config = dict(
    head_dim=64,
    intermediate_size=3072,
    vocab_size=8192,
    norm_eps=1e-05,
    doc_mask=True,
)
Each number is 200 + 20 x the weight over the matrix's rms, rounded and kept within 0 to 999. Layers, rows and columns count from 0.

# layer 2 MLP up, 3072x768, rms 0.0752, rows 2422-2443, columns 192-255
198,219,227,220,203,171,208,189,180,216,228,179,196,196,215,175,193,181,182,175,216,206,205,187,208,169,219,204,211,204,185,217,224,198,201,179,195,215,204,207,187,188,194,195,180,190,185,181,210,165,198,190,213,204,178,203,194,213,185,210,203,224,234,211
162,208,190,172,236,204,208,211,194,215,186,194,202,215,198,196,170,161,223,221,218,173,198,232,197,228,209,187,191,236,155,206,177,213,182,197,238,230,205,199,199,208,192,224,181,184,176,231,171,222,214,227,223,198,180,169,209,149,214,177,210,178,213,219
184,177,169,236,222,189,217,195,206,183,182,235,219,170,203,210,209,197,219,184,213,225,232,226,194,190,212,182,198,208,179,240,191,180,200,195,197,166,228,183,225,185,177,161,153,139,203,209,211,211,203,196,197,182,203,196,200,181,174,228,186,160,210,191
194,205,235,188,184,195,212,217,207,207,197,239,212,194,202,237,210,205,171,214,231,180,217,171,245,200,185,202,195,181,173,216,169,225,211,226,202,237,222,207,198,211,205,188,242,180,216,178,254,200,224,202,211,198,198,193,225,190,174,217,187,203,201,213
167,227,204,186,189,205,198,221,215,170,214,186,191,223,171,230,197,230,196,177,189,229,224,179,212,221,189,210,192,178,199,204,186,189,204,167,193,207,240,261,196,217,168,199,202,177,207,248,231,188,202,193,212,242,186,178,215,198,241,178,152,193,182,192
207,193,217,219,242,193,232,189,185,208,218,203,190,191,174,185,202,212,212,202,200,229,209,213,232,243,236,177,225,205,196,225,194,235,208,190,210,208,151,189,183,160,231,176,159,229,188,224,206,189,194,180,184,194,164,226,207,217,212,198,199,216,156,236
203,211,186,202,212,203,197,202,207,180,200,181,215,206,204,171,193,207,186,194,221,191,196,187,213,184,227,185,221,201,176,181,198,205,210,249,227,168,186,198,222,211,200,212,212,234,207,199,194,169,197,208,187,187,192,205,184,184,185,212,211,211,222,147
174,240,158,180,201,203,175,219,215,213,208,190,191,247,169,168,234,224,218,196,191,186,196,207,171,156,206,191,201,182,196,190,227,214,184,203,203,224,216,233,181,186,218,212,169,202,187,180,207,212,217,200,188,177,175,216,221,213,208,194,188,207,243,194
182,189,159,229,196,172,195,227,192,200,200,220,224,224,209,181,188,201,242,210,193,200,211,163,195,229,191,227,237,215,194,221,198,179,182,200,198,197,175,201,235,182,217,201,217,180,217,214,214,208,187,180,193,207,199,222,183,193,204,196,216,196,195,212
203,177,171,221,242,157,213,256,189,196,205,191,197,233,196,232,206,204,202,166,214,197,183,210,227,219,214,189,188,216,196,207,191,205,222,204,191,162,186,174,184,196,164,227,233,205,173,185,199,155,204,229,218,164,226,225,179,192,206,191,191,209,211,189
184,202,195,179,199,166,194,223,203,217,192,185,190,201,220,202,215,176,178,230,227,194,180,243,204,211,209,199,208,180,226,203,187,217,218,194,201,201,177,161,224,219,204,204,232,179,221,205,222,181,223,204,200,212,216,189,185,195,228,184,225,208,196,193
200,230,214,194,204,222,204,222,191,198,188,182,212,161,172,208,209,211,186,193,185,206,186,206,201,206,194,173,200,206,176,210,154,211,215,196,215,187,156,196,189,183,178,231,200,215,178,178,165,183,206,198,233,233,195,211,181,204,212,187,161,219,218,209
204,210,205,196,204,241,214,168,231,186,190,199,203,212,176,186,161,213,210,215,219,204,232,185,217,229,186,200,186,199,222,201,172,201,194,212,193,176,223,172,229,213,213,185,203,200,206,204,202,213,191,213,217,189,187,177,191,157,208,203,203,197,193,210
188,179,194,223,235,216,179,193,175,166,241,227,219,240,196,192,200,173,174,186,222,176,204,207,172,205,213,187,141,199,206,189,201,174,210,177,173,208,192,170,208,201,186,191,196,206,192,193,201,195,175,232,190,191,194,182,186,201,204,234,211,185,200,221
219,214,204,167,180,191,236,182,227,194,215,192,208,187,228,184,204,196,192,212,185,234,196,216,201,226,162,216,198,199,171,208,182,261,203,170,165,210,202,185,200,195,226,223,229,202,170,192,199,208,222,209,186,188,178,202,205,215,200,189,191,195,204,192
211,177,208,206,254,170,202,203,189,186,181,155,187,175,204,226,199,184,198,214,178,219,196,202,208,185,220,230,167,233,175,208,225,214,233,198,210,197,197,183,218,168,237,200,189,170,215,205,214,247,180,226,153,203,172,178,207,220,231,169,177,185,200,177
201,178,186,212,188,204,189,216,226,175,161,235,220,195,184,201,213,206,195,210,209,220,189,173,229,197,225,213,217,184,161,181,211,206,191,207,194,245,171,186,187,193,162,233,201,219,183,184,182,179,166,218,251,222,207,210,212,180,221,194,201,202,163,217
194,207,186,214,212,187,159,180,219,191,191,203,201,192,213,179,225,176,200,190,183,191,232,215,223,209,217,204,179,218,195,183,190,242,168,123,193,201,165,194,234,162,179,208,200,213,231,172,197,169,203,248,163,182,187,221,144,157,168,206,181,207,217,227
212,223,199,167,184,212,232,199,221,199,210,198,187,192,197,174,229,203,173,177,238,218,183,218,206,212,218,188,189,173,184,183,186,182,162,206,200,208,193,208,184,197,185,184,235,201,183,226,194,167,166,215,206,207,238,218,193,208,179,206,225,193,194,206
206,218,190,222,236,174,196,201,194,196,197,218,228,202,198,225,173,195,180,187,203,204,184,184,221,221,151,203,201,209,194,208,197,197,196,209,176,219,227,197,227,254,217,218,217,179,204,193,173,192,194,210,177,221,179,245,192,210,208,190,238,183,205,219
200,163,186,205,231,193,184,213,229,211,182,152,183,229,209,196,191,230,183,223,193,206,208,222,178,211,188,244,216,183,200,207,241,214,180,192,231,192,180,198,202,226,181,201,187,237,218,198,235,190,196,190,200,191,191,214,225,178,184,187,231,228,159,196
182,181,179,215,188,229,219,189,219,266,170,165,211,197,196,198,224,194,211,211,192,233,188,214,180,188,186,168,177,200,172,208,193,218,179,189,146,194,199,207,199,186,204,198,197,188,170,163,183,221,204,169,216,222,213,212,191,199,245,203,190,230,188,198